config = dict(
    hidden_size=128,
    num_key_value_heads=1,
    rope_theta=4380.0,
    attn_scale=0.125,
    init='uniform',
    schedule='cos',
)
Each number is 128 + 24 x the weight over its row's rms, rounded and kept within 0 to 255. Layers, rows and columns count from 0. The size above them is the row's rms in percent of the matrix's.

# layer 8 MLP up, 320x128, rms 0.0866, rows 43-77, columns 64-127
size [106 106 110 103 101  98 107 107 115 100  99  99 108 107  99 103  94  99 106  98 103  99 101  98 104  91 104  99 100  98 100  94  97  97 107]
[[160 105 131  71 113 103 104  93 108 105 102 145 142 180  87 128 128 107 127 150  81 160 115 103 166 104  96 109 139 181 123 139 109 107 118 159 113 148 102 149 116 120 129 102 179  98 134 135  86 138 145 137 115 138 140 154 137 179 158 119 117 170 133  97]
 [154 113  94 116 143 167 136 109  96  86 117 157  96 117 158 121 140 120 147 128 103  93  90 165 133 174 159 145 106 118 120 136 129 124 106 106 135 132 127 128 149 132 106 154 150 138 136 127 111 163 155 103 116 153 115 117  85 124 150  96 130 108 146 139]
 [156 117 118 116 124  90 192 126  73 149 149 137 164 131 122 155 117 124 117 139 115  98 130 191 143 110  92 113 145 103 155 136 105 113 126 124 107 131 123  67 153 141  92 112 131 163 137 151 129 136 119 115 140 133 127 126 121 214 139 104 133 117 164 119]
 [141 153  80 135 133 119 134 129 159  80 122 148 100 128  90 105 129 131 121  58 131 138 146 108 116 115 147 137 130 160 123 132 114 134 172 120 124 140 125  78 129 112 160 139 168 149 132 121 104 150 146 107  89 144 116 123 121 124 121 117 111 126 140 121]
 [156  93 173  86 117 127 142  90 117 163 105 161 123 183 117 125 144  97 165 145 169 119 132 131 101 146 132  92 120 118 121 180 162 122 142 113 161  98  66 133 131 119 127 144 145 116 161 120 126 166 151 119 112 126 145  99 140 164  83 123 137 135 121 133]
 [121 130 172 122 130  98 144 148 136 132 150 124 148 136  86 186 121 144 129 116 134 120 152  95 125 129 110 166 126 137 136 127  78 104 133 133 152 125 127 135  66 107 151 140 112 109 102 126  97  93 154 146 126 115 106 148 115 127 116 110 113  78 118 128]
 [145 105  88 149 144  82 142 152 147 108 119 118 119  82 171 112 151 184 150 126 131 117 177 139 121 149 121 170 116 147 134 132 125 124  94 131  93 112 133 127 104 124 142 119 109 153 114 150 138 135 152 106 111 194 140  99  92 163 124 103 112  73 136 103]
 [173 116 149  91 129  91  88 122 135 121 114 141 115 123 154 115  94 134 113 154 159 103 133 150 122 116 100 123 105 112  84 182 122 127 107 116  95 171 112 152 109  86 105 125 143 146 119 129 152 166 170  89 115 156 130 159 133  93 134  84 159 120  97 105]
 [159 145 123 142 114 121 155 128 100 105 104 135 117 122 123 119 162  89 131  77  99 118 126 101 103 155 184  86 119  96 159 140 153 130 165 117 130 147 103 139 124 132 145 114 140  74 133 124 147 155 118 127 183 113 110 153  96  97 138 158 135  92 132 108]
 [120 161 136 112 140 109 115 138  97 153 104 175 112 162 105 114  88  85 112 156 162 107 129 123 107 146  95 135 116 155 121 146 187 159 177  71 121 140 103 138 108 152 109 130  99 125 150 120  90 104 137 136 119 128 107 106 132 141 138 122 134 173 101 109]
 [149 101 159 127 123 141 148 127 166 154 124 124 145 105 165 146 131 139 139 142 102 172 125 173 103 123 135 133 134 114 141 118 114 173 124 179 108 129 112 159 130 113 126 148 130 105  90 129  89 146 130  85 128  72 107 144  93 114 127 122 158 146 139 125]
 [161 152 146 155 156 149 142 128 159  72  86 122 120 115 121 132 132  96 104 119 117 140 130  87 133 105 137 153 137 133 158  96  77 148 123 130 110 163 133  93 134 148 142  95 140 163 113 128 102 155 157 157 112 124 124 111 123 132 128 150 145 144 141 158]
 [120 111 168 132 135 140 144 131  89  80 106 135  80 130  98 103 159 112 134 125 105 112 151 157 172 114 105 130 148 106 177 100 128 113 128 147 126 103 114  95 138 119  89 120 117 117 148 142  94 155 142 104 128 143 121 119 129 149 144 124 142 114 169 153]
 [ 98  85 149 118 118 113 148 115 153 138 113 109 116 161 109 117 123  97 140 155 132 135 104  87 156 147  93 140 120 112 127 174 138  98 119 132 136 107 131 118 111 136 127 140  80 139 118 141 102 118 150 136  73 140 130 122 139 104  86 181 156 127 164 125]
 [129 136 128 102 105 115 132 121  72 137 131 128 155 146 125 190 120 142 162 106 126 148 107  81  94 147 146  65 120 162 111 140 132 117 100 157 113 161 145 130 126  99 116  94 112 110 145 126 120 120  80 120  73 152 160 133 147 119 104 162 136 139 206 135]
 [ 93 103 141 113 109 155  75 144 119 114 151 162 171 108 102 175 140 154 150 122 102 167  89 143 131 143 110 147 108 135 149 115 146 113 158 151  76  74  93 121 135 122 129 135 127 107 131 133 160 123 137  99 107 164 158 115 132 138 110 154  93 125 130 175]
 [ 70 125  77 119 124 102  87 132 137 122  92 145 115 103 176 161 122 111  91 118 115 122  90 146 116 126 128  92 112 138 114  82 163 142 150 139 149 113 142 140 110 128 101 147 172 138 134  98 106 122 154 123  90 102 139 113 149 142 135 101 117 111 151 176]
 [125 162 144 142  71  99  96 121 133 139 116 156 139 109 132 190 148 122  95 124 113 124 136 153 102 151 144 127 120 167  94 146 111  96  77 165 121 118  82 156 119 132  95 145 136 148 111 123 125 135 124 145 175 111 145 104  98 143 118 115 127 135  87 140]
 [144 158 127 136 135 124 167 125 109 147 127 145 121 129 196 138 147 132 140 159 124 122 111  99  77 133  98 131 104 134 153 118  95  98 152  81 133 131 115 105  93 129 105 124  85 125 140 175 161 159 119 112 108 140 104 124 141 166 161 126 142 113  94 110]
 [116 117 113 152 124 164 103 128 151 147 128  86 132  91 159 161  83 172 115  88 128 110 105 150 135 158 156 156 114 112 146 112 167 102 108 137 115 126 167 100 118  86 121 140 128 183  85 146 102 140 119 163  98 131 121 151 145 119 104 139 121 103  90 151]
 [132 148 189 114 154 142 122  88 148 142 145 169 124 143 138 164 156  97 125 173 125 137  76 152 107 132 134 124 153 161 146 106 175  93  95 132 126 130 171 129 112 113 117 173 168  86 123 114 114 139 129 121 117 133 125 135 137 126 137 113 173  99 146 100]
 [ 92 136 147 131 139 149 121 162 114 151  67 105 116 183 160 109 163 127 128 112 142 145 117 119 135 103 144 132 151  82 138 179 127 123 162 127 155 154 103 110 111 124 140 143 132 120 112 139 153 147 131  78 140 134 130 113 120 145 103 115 178 134 162 106]
 [145 148 148 132 120 122  83 125 132 105 163 147 181 128 131 169  86 156 100  96 137 155  78 117 149 101 126 119 127 117 142 146 136  92 151 122  89 132 136 132 105 100 141 122 138 108 142 125 151 156 153  86 157 141 123 127 156 132 114 115 181 130 109 115]
 [143 171 124 122 123  92  79 129  96 107 125 119 134 161 136  97  84 131 148 138 137  98 109  95 140 144 109 129 122 157 118 155 178 112 111 117 109 135 126 133 125 124 148 109 101 132  95 128  96 123 111 137 121 163 101 146 111 180 128 135 111  86 116  98]
 [110 161 111  76  99 163 101 100 112 136 159 112 138 132 172 110  78 142 145 159 123 139 140 144 103 138 126 141 138 157 120 143 135  75 121 136 127 126 115 114 147 107 175 158 146 146 101 144 152 154 131 107 149 124  89 115 111 160 173 117 101 173 133 111]
 [143 122  83 149 134 151 157 114 162 157 109 148 151 126 135 137 142 106 121 175 146 100 172 100 134 147 127  89 125  82 112 149 119 108 111 129 123 118 115 143 160 133  94 103 156 133 158 119 112 143 101 141 120 153 147 156  96 118 108 152  98 111 144 143]
 [ 93 130  66 159 136  70  94 105 103 146  72 108 138 117 125 173 138 132 114 136 101 168 170 125 157 111 129 168 142 167 102  80 146 122 106 135 145 136 117 110 104 110 118 146 114 100 143 168 115 155 159 113  95 135 162 116 107 105 146 113 159 131 106 120]
 [183 112 175 143  58 161 124  87 152 131 119 148 141 107 129 156 148 128 123 116 127 143 110 102 151 112 134  97 140 121 147 156 125 133 103 115 137 135 109 168 143 152 114  87 120 130 106 126 133 164 161 118 140 146 145  93 108 107 147 134 127 129 179  81]
 [105 122  94 124 126 141 100 154 154  95 135 151 125 157 130 118 155 173  93 132 114 185 125 139 141 139 158 135 112 132 164 144 121 153 127 172 168  83 137 129 136 142 107 159 153 126  96 117 137 142 134 119 138 155 106 104 144  88 132 187 114 171 131 125]
 [ 98 115 115  85 128 106 148 118 142 104 124 143 111  80 151 135 112 127 149 116 130 146 101 118 127 123 132 129  91  97 138 124 180 104 133 138 119 154 118 147 142 101  65 114 135 106 114 166 154 148 112 149 114 136 116  88 144 124 121 132 114 164 128 136]
 [121 166 105 102 120 104 140 184 151  90 114 122 158 136 145 150 128 153 111 122 140 123  77 103 117 160 140 121 130 138 161 156  92 169 128 174 121 100 115 109  93 121 104  99 132 124 146 107 147 127  89 166 141 106 131 111 137 115  89 125 112  93 113 148]
 [149 100 114  64 163 118 150 117 137 174 138 142 117  86 119 102 142 116 163 121 177 144 126 149 156 124 116 108 110 158  87 129 175 139 116 146 135 140 172 140 121 125 127  94 100 141 107 130 120 105 160 158  97 160 136 115 115 132 157 124 100 166 111 132]
 [124  98  73 151 143 109 175 128 128 141 100 128 158 134 120 123 115 121 163 126 126 138 128 110 139 129 146 164 140 102 129 119 100 129 162 152 101 135  92  86 135 155 102 164 124 137 104 140 133  95 147 109 130  95 116 111 108 160 172 117 150 112 152 129]
 [127 119 185 125 155 117 173 136 118 153 122  98 146 166 179 122 138 181 108 120  84  95 121 149 139 119 170 112  99  98 135 132 118 107 151  73 174 152 158 136 134 124 135 101 108 123 151 110 123 151 114 128 121 142 115 165 124 133 155 150 125 102 154 120]
 [175 100 142 100 118 116 143 127 113 121 122 126 203 124  96 100 108 123  94 111 125 146 156 125 119 172 118 104 104 124 159 157 146 113 137 163 138 128  90 122 103 116  87 114 135 133 124 143 111  83 117  90 144 129 113 110 143 138 147 114 131 131 177 101]]
# layer 8 MLP down (transposed), 320x128, rms 0.0817, rows 43-77, columns 64-127
size [103 111 112 103  99  96 105 103 104  99 102  97 108 103 101 103  91 101 109  93 100 105  91  94 102  97 104 100 104 102  99  95 101 100 106]
[[126 114 126 116 131 138 138 151 138 139 121 112 152 129 157 153  98 117 104 121 131  95 162 131 151 106 112 126 104 118 145 145  99 174 138 168 138 175 116 146  92 135  89 103  88 125 102 115 139 134  77 140 156 185 152 152 137 144 137 136 166 102 107 119]
 [131  93 117 151 143 129 113 160 152 134 106 106 120 136  89 130  84 114 117 113 175 108 175 141 131 171 117 136 146 130  94  96 128 141 153 144  95  98 120 111 167 107 146 108 133 130 164 132 142 158  66  95 107 142 138  95 153 145 141 141 120 130 120 111]
 [125  97 113  96 135 125 156 133 163 141 154 143 152 162 144 139 110 156 116 138 158 126 147  78 119 125  98  99  75 121 138 136 119 151 103 124 172 134 104 110  96 143  76 130 124 133 124  74 118 137 105  93 141 120 132 142 158 128 106 142  94 125 140  95]
 [121 144  71 156 108 119 119 128 159 120 157 162 129 124 127 105 154 132 165 100 126 121 172 126 118 123 131  90  96 160 134 116 149 176 132 119 109 148 131 120 168 122 143 157 115 180 122  87 146 102 120 108 168 146 121 112 157 105 183 106 140 103 110 133]
 [153 156 147 150 161 152 100 112  94 133 141 114 157 125 153 128  84 169 142 136 110 137 135 149 132 147 163 110 166 155 106  86 171 148 107 122 126 106 147  88 140 117 104 143  95 128 133 123 105 117 123 140 162 136  71 172 138 130 118 164 150 158 179 157]
 [139 143  72 161 150 128 123 141 142  90 117 135 108  95 136 142 128 163 155 158 133 125 135 141 133 139 149 104 126 106 144 120  89 109 175 174 125 174 138 143  97 144 120 147 150  99 106 145 155 122 130 146 176  93 102 130 116 105 154 105  93 107 110 135]
 [136 178 144 103 114 142 107 134 138 148 106 154  77 122 128 142 150 136 109 128 115  63 101 141 149 117 119 114 144  87  99 184 138 120 118 143 142 123 172 116 165 140 117 154 154 110  97 103 139 137  98 126 117 162 107 118  71 108 126 108 151 136 187 159]
 [157  93 135 133 118 154 130 146 118 117 115 131 159 142 105 121 121 113 151 111 134 156  80 132 147 119 128 109 130  92 120 136 150  98 155 125 165  94 112 143 113 150 105  92 112  76 109 125 140 126 138 122 127 140 137 137 172 127  89 130 149 103 119 136]
 [139 143 110 142 128 120 128  85 110 104 173 139 134 119 137 109 132 115 148  98 113 137 129 135 111 155 156 123 103  78 147 158 145 122 139 154 134  87 152 100 145 149 107  96 120 128  73 107 126 132 114 143 204 120  91 145  89 119 120 163  82 109 132 149]
 [114 146 145 120 140 107 139 172 133 112 147  96 156 176 149 101 115 168 124 135 172 100 124 137 164 147 131 195 128 141 120  95 153 120 114 147 159 131 137 128 132 117 129 125  71 151 121 114 127 122 137 122 131 135 142 161 119  72 139 156 129 126 101 130]
 [120 126 144 141 128 114 183 137 136  81 168  91 140 127 135  90 133  90  81 105 132 116 113 128 145 134 158  61 104 133 112 125 132 104  92 148 115 109 126  99 125 130 104 135 150 152  99 146 102 153 151  87 128 137 115 196 121 171  80 134 156 132 143  98]
 [112 118 132 113 146 104 123 130 139 136 153 103 108 141 141 141 107 133 166 123 163 121 132  95 112 151 135 158 128 161 139 168 151 130 106 125 101 109 141 156 172 111 154 146 109 107 118 129 125  86 114  85 127 150 132  89 141 135  87 119 101  91  80 142]
 [148 108 113  94 131 128 149 132 122 107 154 163 111 127 149 167 121 133 103 127 115 157 132 122 110 121 182 136 140 112 134 125 145 142 141 168 112 112 110 108  96  82 154  82 148 125 115  94 151 128  92 101 114 111  99 154 114 150 104 143 111 136 120 138]
 [149 186  93 115 114 117 127 140 152 115  93 112 134  52 161 119 143 117 103  78 123 133 120 153 158  98 151 113 123 108 118 116 107 123 135 121 150 105 127 118 155 177 135 146 156 155 150 144 110 137 144 129 139  91 121 149 146 149 132  75 130 170 149 113]
 [127 115 155 134 129 153  91 116 108 114 113 102 121 135 107 138 125 113 140 153 140 167 101 161 140 129 137 139  93 149 109 105 148 134 166 112 125 110 126 181 165 178 130  83 152 101 132 143 152 115 148 150  99 128 148 171  81 131 170 158 105 175 102 102]
 [134 163 103  88 116  85 122 150 128 126 116 180 125 135 171 153 144 181 103 165 165 129 121  82 126 100 134 157 145 139 115 139 120 123  89 148 149 127 107 104 135 117 145 113 118 119 123 166 132 123 123  98 133 169 101 121 131 123 137 124 124 146 112 131]
 [106 124 123 172 138  88 129 141 157  70 121 128 114 140 146 125 137 129 127 136  92 148 133 131 119 112 112  97  97  90  96  93 109 111 118  86 161 149 109 120 129 188 131 153 134 159 134 125 109 159 153 123 134 131 103 123 104 132 121 156 142 126 172 130]
 [118 106 154  94 127 132 138 104 119 135 142 127  74 135 167 160 154 124 115 170 141 129 107  93 145  83  90 118 113 107  91 171  89 125 134  81 153 125 119 159 109 142 114 131  95 149  85 141 158 130 135 126 150 147 143 128 108 137 117 151 137 185 122 104]
 [178 117  76 113 130 132 137 132 157 111 120 146  99 166 127 110 111 102 123 144 103 108 123 129 102  90 151 106 146  75 154 141 115 135 171 145 141 159 118 103  95  70 132 102 154 154 151 137 157 125 107  89 179 130 100 168 127 150 115 128 120 110 168 139]
 [142 149 109 149 123 147 110 119 140 128  93 122 129 113 132 142 118 146 158 106 111 150 122  96 132 112 131 136 158  94 113 107 133 127 135 136 134 124 128  79 136 171 125 108 124 120 141 132 139 127 132 111 112 109  95 136  86 136 125 147 110 135 153 182]
 [115  93 130 119  75 122 113 147 145 102 147 136 169  93 157 133 163  93 123 144 123 112 114 103  92 140 104  98 149 116 149  91 163 139 150 117 135  91 105 152 109 141 121 110 126 142 113  97  76 182 103 132 111 105 169 130 160 146 106 135 137 143 103 158]
 [148  69  84  94 131 126 130  92 122 126 150 122 110 109 111 193  86 143 150 158 113 123  87  95 112 129 132 103 124 151 135 161 136 167 135 124 105 109  89 168 115 139 156 110 159 155 159 170 134 112  92 146 178 105 155 148 118 127 126 130  80 131 114 143]
 [136 131 103 133 113 145 137 144 151 132 148 157 116 149  96 130 129 137 106 132  98 130 102 132 105 109 109 161 155  77 124 169 134 120 149 127 162 135 152 163 161 144 126 124 110 143 127 127 130 129 107 132 144 151 126 128 124 122 152 149 153   0 144 100]
 [106 129  99 144  62 118 126 127  84 129 116 117 131 138 172 119 122 132 150  92 170 134  91 121 155 143 133 126 109 184 137  97 138 157 127 176 114 147 100 166 137 101 139 148 138 144 124 159 158  98 124 119 130 117 105 125 117 116 146 137  45  99 144 121]
 [124 106 136 156 114 148 108 138 130 154 174 134 130 145 146 148 123 104 100 146 107 147 169  93 136 112 126 120 153 156 156 114  99 130 152 147 147 135 142 188 102 123  90 115  93 167 109 137 147 125 121 124 129 116 161 113  76 167 148 111 118 141 114 127]
 [128 155 149  95 106 144 114 149  88  99 137 131 117  83 128 133  76 150 107 103 161 115 127 144  94  93 142 157 137 149 153 129 119 121 151  80 130 152 139 108  94 129 137 112 100 134 126 113 128 102 130 117 137 102 124  81 106 129 128 162 154  96 116 116]
 [154 142 197  51 127 119 126 146 124 137 141 146 131 121  88 143 129 123 149  90 110 101 107 135 161 134 123 129 145 143 105 121 121 141 169 102  91 180 130  98 128 132  90 147  93 156 116 101 138 178 104 149 141 117 114 130 158 115 110 169 129 146 127 100]
 [107 169 132 123 133 102 109 102  91 136 150 125 141 118  75 133 140  92 126 166 124 139 136 130  92 151 113 165 122 118 134  60 120 153 124 134 130 124 147  93 129 106  97 113 155  95 158  95  86 129 134 114  88 145 128 144 135 158 149 124 174 146 110 142]
 [182 121 127 110 140 118 131  94 167 168 136 154 105 132 187  89 116  79 107 114 128 121 106 113 107 135 153  89 129 153 131 115  95 130 131  97 135 124 110 148 154 109 132 136 136 127 112 119 131 136  96 157 107 125 124 172 115 119 118 148 155 164 134 152]
 [127 142 132 126 112  85 116 145 133 156 136 143 138 166 135 161 125  99 108 137 124 135 125 110 108 122 135 118 149  98 150 130  76 122 119 101 105 147 152 126 123 151 136 115 131 138 144 119 136 155 133 129 181 141 139  92 136 148 138  92 105 137 157 144]
 [117  98 110 113 152  97 153 140 123 106 130 112 145 156 154 132 116 193  89 139 160 135 114 118 112 130 124 135 108 115 148 210 129 123 139 124 114 131 124 173 121 120  99  86 146 105 120 142 141 160 147 109 148 101 103 109  91 114 179 139 106 115 113 168]
 [151 124 149 111 143 118 160 147  71 165 118 128 134 170 124 110  97 164 103  98 126 134 126 132 164 156 150 135 105 139 129 123 145 115 105 113 149 146 130  65 128 129 145 149 123 135 124 122 154 122 140  77 146 143  94 145 118 160 135 110 144 133 128 102]
 [113 129 141 139 163 124 116 123 144 125  94 102 149  98 146 116 149 160  79 155 140 124 112 105 126 132 132 125 132 110 100 122 168 137  91  69 112 149 116 127 108 117 189 141 113 149 131 126 168 134 184 114 155 157 134 136 101 138  97 144 160 108 104 145]
 [182  91 121 144 151  97 149 130 132 154 142 161  88 109  92 172 115 130 155 129 126 126 150 118 131 107 121 125 107  85 133 109 108 162  90 162 115 154  94 157 121 148 156 117 128 119 153 144 122 147  92 121 114  93 134 134 132 119 136 118 165 122 120  95]
 [110 137 110 111 125 132 145 153 122 136 149 147 114 140 142 177 130 150 146 116 126 122 159 161 147 104 135 103 173 121 108 121 126 156 122 162 113 116 126 141 207 132 128 164 118 171  90 112 128 145 138 133 137 162 128  68 144  99 139 130 137 103 115  86]]
# layer 8 MLP gate, 320x128, rms 0.0846, rows 44-78, columns 64-127
size [107 109 102  98  99 103 104 106 101 104 101 107 103 102 103  94 100 103  94 101 102  99  97  99  97 102 101 104 104 101  97  97 101 104 103]
[[144 103 129 163 165 114 155 149 160 129 147 136 152 100 121 149 124 130 142 141 149  96 125 119 123 122  69 136 139 133 110 109  91 169 161  81 128 106 123 104 102 130 114 116 132 123  98 151 132 165 139 126 106  89 124 203 122 124  66 104 124 140  80 108]
 [138  97 176 119 124 137  93 115 142 119 143 143 119 166  85 139 131 132 115 100 126 138  96  72 124 119 139 156 144 148 124 116 188 110 110 138 176 150 174  96 126 105 100 150 176 144 101 109 122 108 117 111 157  99 106 168 120 128 130 105 151 144  89 163]
 [153 114  82 127 129 121 154 101 123  97  75 141  97 105 107 122  92 137 118  67 122 139 142 124 147 148 123 119 136 181 131 115 110 107 144  82 163 135 122  89 132 127 146 187 140 111  86 142  93 133 133 163 116 142 147 128  95  98 168 106 131 154 113 146]
 [144 135 113 164 184 180 109 147 122  84 142 151  94  99 118 133 156 138 138 110  90 104 131 119 127 148 139 156 122 106 158 117 124 138 103 116 106  57 156 135 112 120 106 119  78 128  83 161 129 107 126 148 134  96 128 141 115 101 168 136 127 129 141 136]
 [141 172 127 123 133 100 104 108 147 129 101 149 146  99 123 142 122 124 107 126 105 159 116 105 121 139  90 133 139  97 156 131  77 114 106 132 112 157 116 111 102 123 165 139 147 134  76 111 156 104 128 120 129  77 111 180 137  73 167 141 158 121 113 125]
 [159 168 177 106 127 136 141 104 116 134 136 102 123 164 109 145 118 109 114 147 119 116  89 116 127 148  83 115 129 125 127 176 127 117 124 140 164 141 125 126 118 137 144  97 152 109 127 100 102 137 101 122 147 119 184 148 154  76 143 126 143 145 119 108]
 [113  96 117 122 145  93 142 181 115 100 132 130 119 109 116 119 122 132 143 117 101 196 126 133 145 119 133 148 125 130 116  80 174  85 142 157 159 118 165  97 157 111 123 120 152 114 112 139 136 166 147 136 189 136 115 147 147 109 118 129 127 127  81 134]
 [113 162 119 135 134 125 182 145 117 132 136 111 153  85 102 124 136 101 125 127 121 103 120 132 107 165 107  92 130 124 119 155 139  75 107  90 168 122 142  90 111 108 109 136 113 143  78 134 137 101 116 162 131  99 152 120  57  85 159 125 151  93 143 144]
 [127 112 156 146 157 122 136 113  87 103 121 161 118  95 132 177 149 168 114 121  93 121 126 133 140 159 130 111 153 130 125 109 136 140 136  85 150 160 152 133 143  65  69 136 152 128 131 125 161 100 106  82 127 117 127 136  68 120 109 134 136 109 131 148]
 [158  73 138 108 122 120 122 151  59 107 129 169  97 124 119 118 135  84 122 107 105 138 141  98 176 169 113 108 134 115 127  78 133 156 160 131 152 126  94 127 128 117 126 120 133 131 128 123 130  96 143 140 103 138 178 130 117 129  99 129 146 164 134 166]
 [174 158 148 184 175 131 170 130 148 105 127 137 120  91 101 121 118 124 100 156 115 162 106 103 143 109 119 133 157 143 137 121 109 126 133 102 138 101 154 119 123 110 158 110 114 128  85 101 129  78 175 143  95 115 143 134  64  87 142 123 128 137 147  99]
 [114 120 119 118 129  88 139 113 153 154  84 136 141  73 129 138 129  85 147 185 125 122 112 108 102 152 102 116 150 126 153 182 131 133  86  47 134 120 142 134 140  94 107 165 163 139 134  90 133 139 164 189 100 131 124 146 135 130  70  90 142 136 111 134]
 [192 102 129 118 119 139 147 152 142 131 148 151 143 146  93 163 167 145 121  83 131 159  88 152 138 138 133 155  91 145 112 114 126 113 124 125 134 135 148 129 109 138 140 157 161 124 116 128 163 115 136 129 124 111 150 154  91 124  99 148 143 159 112 120]
 [148 145 140 167 114 133 129 124 114 127 134 152 113 136  83 144 128  87 130 131 115 174  89 116 100 139 138  97 121 155  86 104 117  68  87 120 112 111 118 124 150 109 150 118 129 121 116 120 118 173 121 159 122 138 132 115 148  59 168 194 147 138 139 146]
 [126 108 125 109 104 108 131 169 144 130 130 159 125 112 105 149 136  78 125 117 140 134 104 101 152 103 130 135 132 129  66  94 133 162 130 122 166 113 129 148 102 148 120  96 155 141 118  83  78 116 178 175 128 106 110 111 143 154 135 162 150 119 134 145]
 [142 127 131 124 111 153 169 148 114 113 101 145 111 109 150 152 132 137 149 139 115 145 171 131  91 149 119 124 160 116 130 127 151 131  98 128 132 112  94 127 105 158 145 160 128 113 103 141 157 122 130 136 145 134  94 130 146 162 106 194 137 134 147 122]
 [132 157 154 130  85 161 134 119 143 152 130 154 131 104 122 135 123 122 102 129 125 110 105 116 156 157 116 122 157 172  64 110 101  80  94 130 130 123  97  66 125 165 131 181 121 122 103 121 153 118 143 171 153  90 130 127 130  89 143 109 128 110 154 135]
 [106 150 159 142 120 150 129 127 140 106 127 153 109 120 153 143 127 118 138 138 115 110 126 100 109 132 119 145 149 105 123 126 138  98  95  99 143 155 133 127 116 146 171 166 133 121 103 101 100 157 156 144  96 174 133 149 138 109 165  97 133 106 111 110]
 [130 164 110  99 122 106 165 166 111 137 120 144 134 130 120 118 174 126 133 131 120 132 130 112 115 131  95 114 122 137 118 139 104 144 142  94 151 115 107 148 119 110 111 117 155 136 126 128 164 105 170 141 158 114 172 121 160 112 127 128 143 117 143 130]
 [129 147 102 168 172 131 116 155 104 154 102 156 174 101 120 124 130 168 127  83 102 132 121  85 148 143  73 131 132  95 123  97 119 102 131 115 129 123 122  80 158 152 158 122 131 134 104 144 158 124 130 199 152 133 182 125 120 137 101 148 127 137 120 154]
 [154 135 152 120 158 129 102 126 110 117 119  99  97 167 133 106 146 115 126 136  98 140 133 143 117  96 115 146 114 124  80 148 125 122 155  78 175 134 146 128 168 123 108 144 152 123  89 145 136 130 121 109 128 149 165 141  98 166 105 126 166 154 136 146]
 [157 132 112 126 126 124 103 114 139 172 144 167 139 106  89 135  68 160 137  92  87 134 116 139 141 109 118 118 199 108 109 113 142  89 137 131 133 122 167 111  84 126 127 107 127 153  92 152 147 152 135  99 135 151 136 154 145 141 132 115 149 126 104 118]
 [167 137  76 109 131 142 111 105 103 143 160 156 151 159 105 146 138 127 142 132  83 129 104 128 119 142 167 123 122 138 128 162 129 113  84 150 136 106 161 128 171 120 145 129 174 147 114  89 110 148 139 122 153  79 153 155 111 148 116 124 116 127 140 136]
 [116 140 126 147 100 173 100 103 150 153 140 157 134 123  97 175 133 119 120  74 105 175 150 145 108 143 127 133 119 179 150 126 103  80 124 138 145 133 154 105 125 161 112 138 108 178 133 128 136 104 154 170 153  88 161 136 111 146 113 149 128 145 126 120]
 [ 87 121 155 125 143 110 153 147 131  81 152 116 131 135  99 111 124 109 133 133 146 133 115 145 110 142  95 164 121 164 127 146 148 124 113 180 108 151 141 118 137 104 138 132 151 149  96 167 143 136  93 131  77 101 153 170 138 101 138 112 178 149  88 117]
 [126 139 105 164 117 144 129 152  89 116 128 151 109  91 114 179 124 116 135  79  94 100 141 140 106 142 142 128 136 172 105 148 123 152 125 131 132 120 117 114 175 125 111  97 118 141 117 107 124 109 148 149 125  98 117 148 104 144 133 179 151 140  89 124]
 [133 154  99 141 116 120 118 113 129 122 146  87 151  68 132  83 103 124 114 115 110 149 130 114  95 144 119 136 152 108  97 147 140 129 143 102 124  86 151  99 159 145 128 120 153 122 108  76 135 102 129 173 108 133 102 171 123 111 157 136 119 160 147 108]
 [160 103 140 157 113 136 112 114 121 167 149 139 121 111 108 126 140 124 137  93 121 106  89 127  67 128 114 101 146  84 114 177  94 145 112 119 150 118 184 143 174 138 120  93 143 113 101 155 161 100 112 120 120 156 136 166 136 129  93 128 152 140 114 115]
 [184 137 107 156 138 163 152 158 135 123 107 140 117 147  99 121 131 123 128 126 115 125 115 115 172 143 101 115 155 125 115 100 130 129 106 120 129  93 151 115  84 183 127 131 152 134 131 145  73 119 141 141 124 123 172 148 137 103 143 110  86 122 177 151]
 [132 140 110  91 168 114 174  98 137 118 149 132 159 120 127 190 116 126 100 130 136 142  87 153 105 164 121 131 117 124 129 155 168 123 117 137 136  99 112 135 142 112 123 136 142 126  85 122 136 106 157 129 144  83 106 111 119  70 140 113 126 134 119 133]
 [144 144 160 114  97 152 117 124  98  99  92 151 111 108 162 139 139 132 126  86 103 129 131  92  75 116 143 136 161 101 136 127 123 118 136 116 133 160 132 149 122 140 107 125 159 147 141 118  90 118 141 132 130 127 185 122 147 100 144 129 172 130 126 179]
 [124 140 140 138 158  97 132 154  99 146  96 115 125 143 175 136 151 130 130 132  66 119 119 121 134 118 109 142 143  97  70 107 144 136 126  95 180 103 128 114 111 101 132  95 132 133 130 174 125 159 166 139 154 156 162 105 143 120 104  99 124 121 147 108]
 [131 136 149 128 131 121  93 109 162 153 136  91 146 132  68 102 156 114  97 115 117 179  93 133 157 141 116 144 148 103 114 119 172  89 100 101 169 103 144 102 159 155 132 148  84  87 131 110 104 105 146 129 123 162 145 163 132 138 143 121 108 105 131 118]
 [159 162 121 138 109 165 131 146 137 157  92 191 142  97 112 121 122 127 136 125 127  86 154 138 144 150 128 132 160  77 118 126 132 116 111 119 146 124 132 120  99 163 121 126 129 160 111 132 145 102 155 123 136 104 152 155 133 110 173 175 114 116 139 142]
 [ 98 133 118 109 158 103 119 156 165 142 132 140 158 151 114 163 138 128 129 149  39 134 127 130  70 141 121 139 137 143 117 101 136 123 111 113 115 131  91 129 147 137 106 141 111 125 126 197 134 102 108  95 108  52 118 135 145 112 134  90 111 106 149 119]]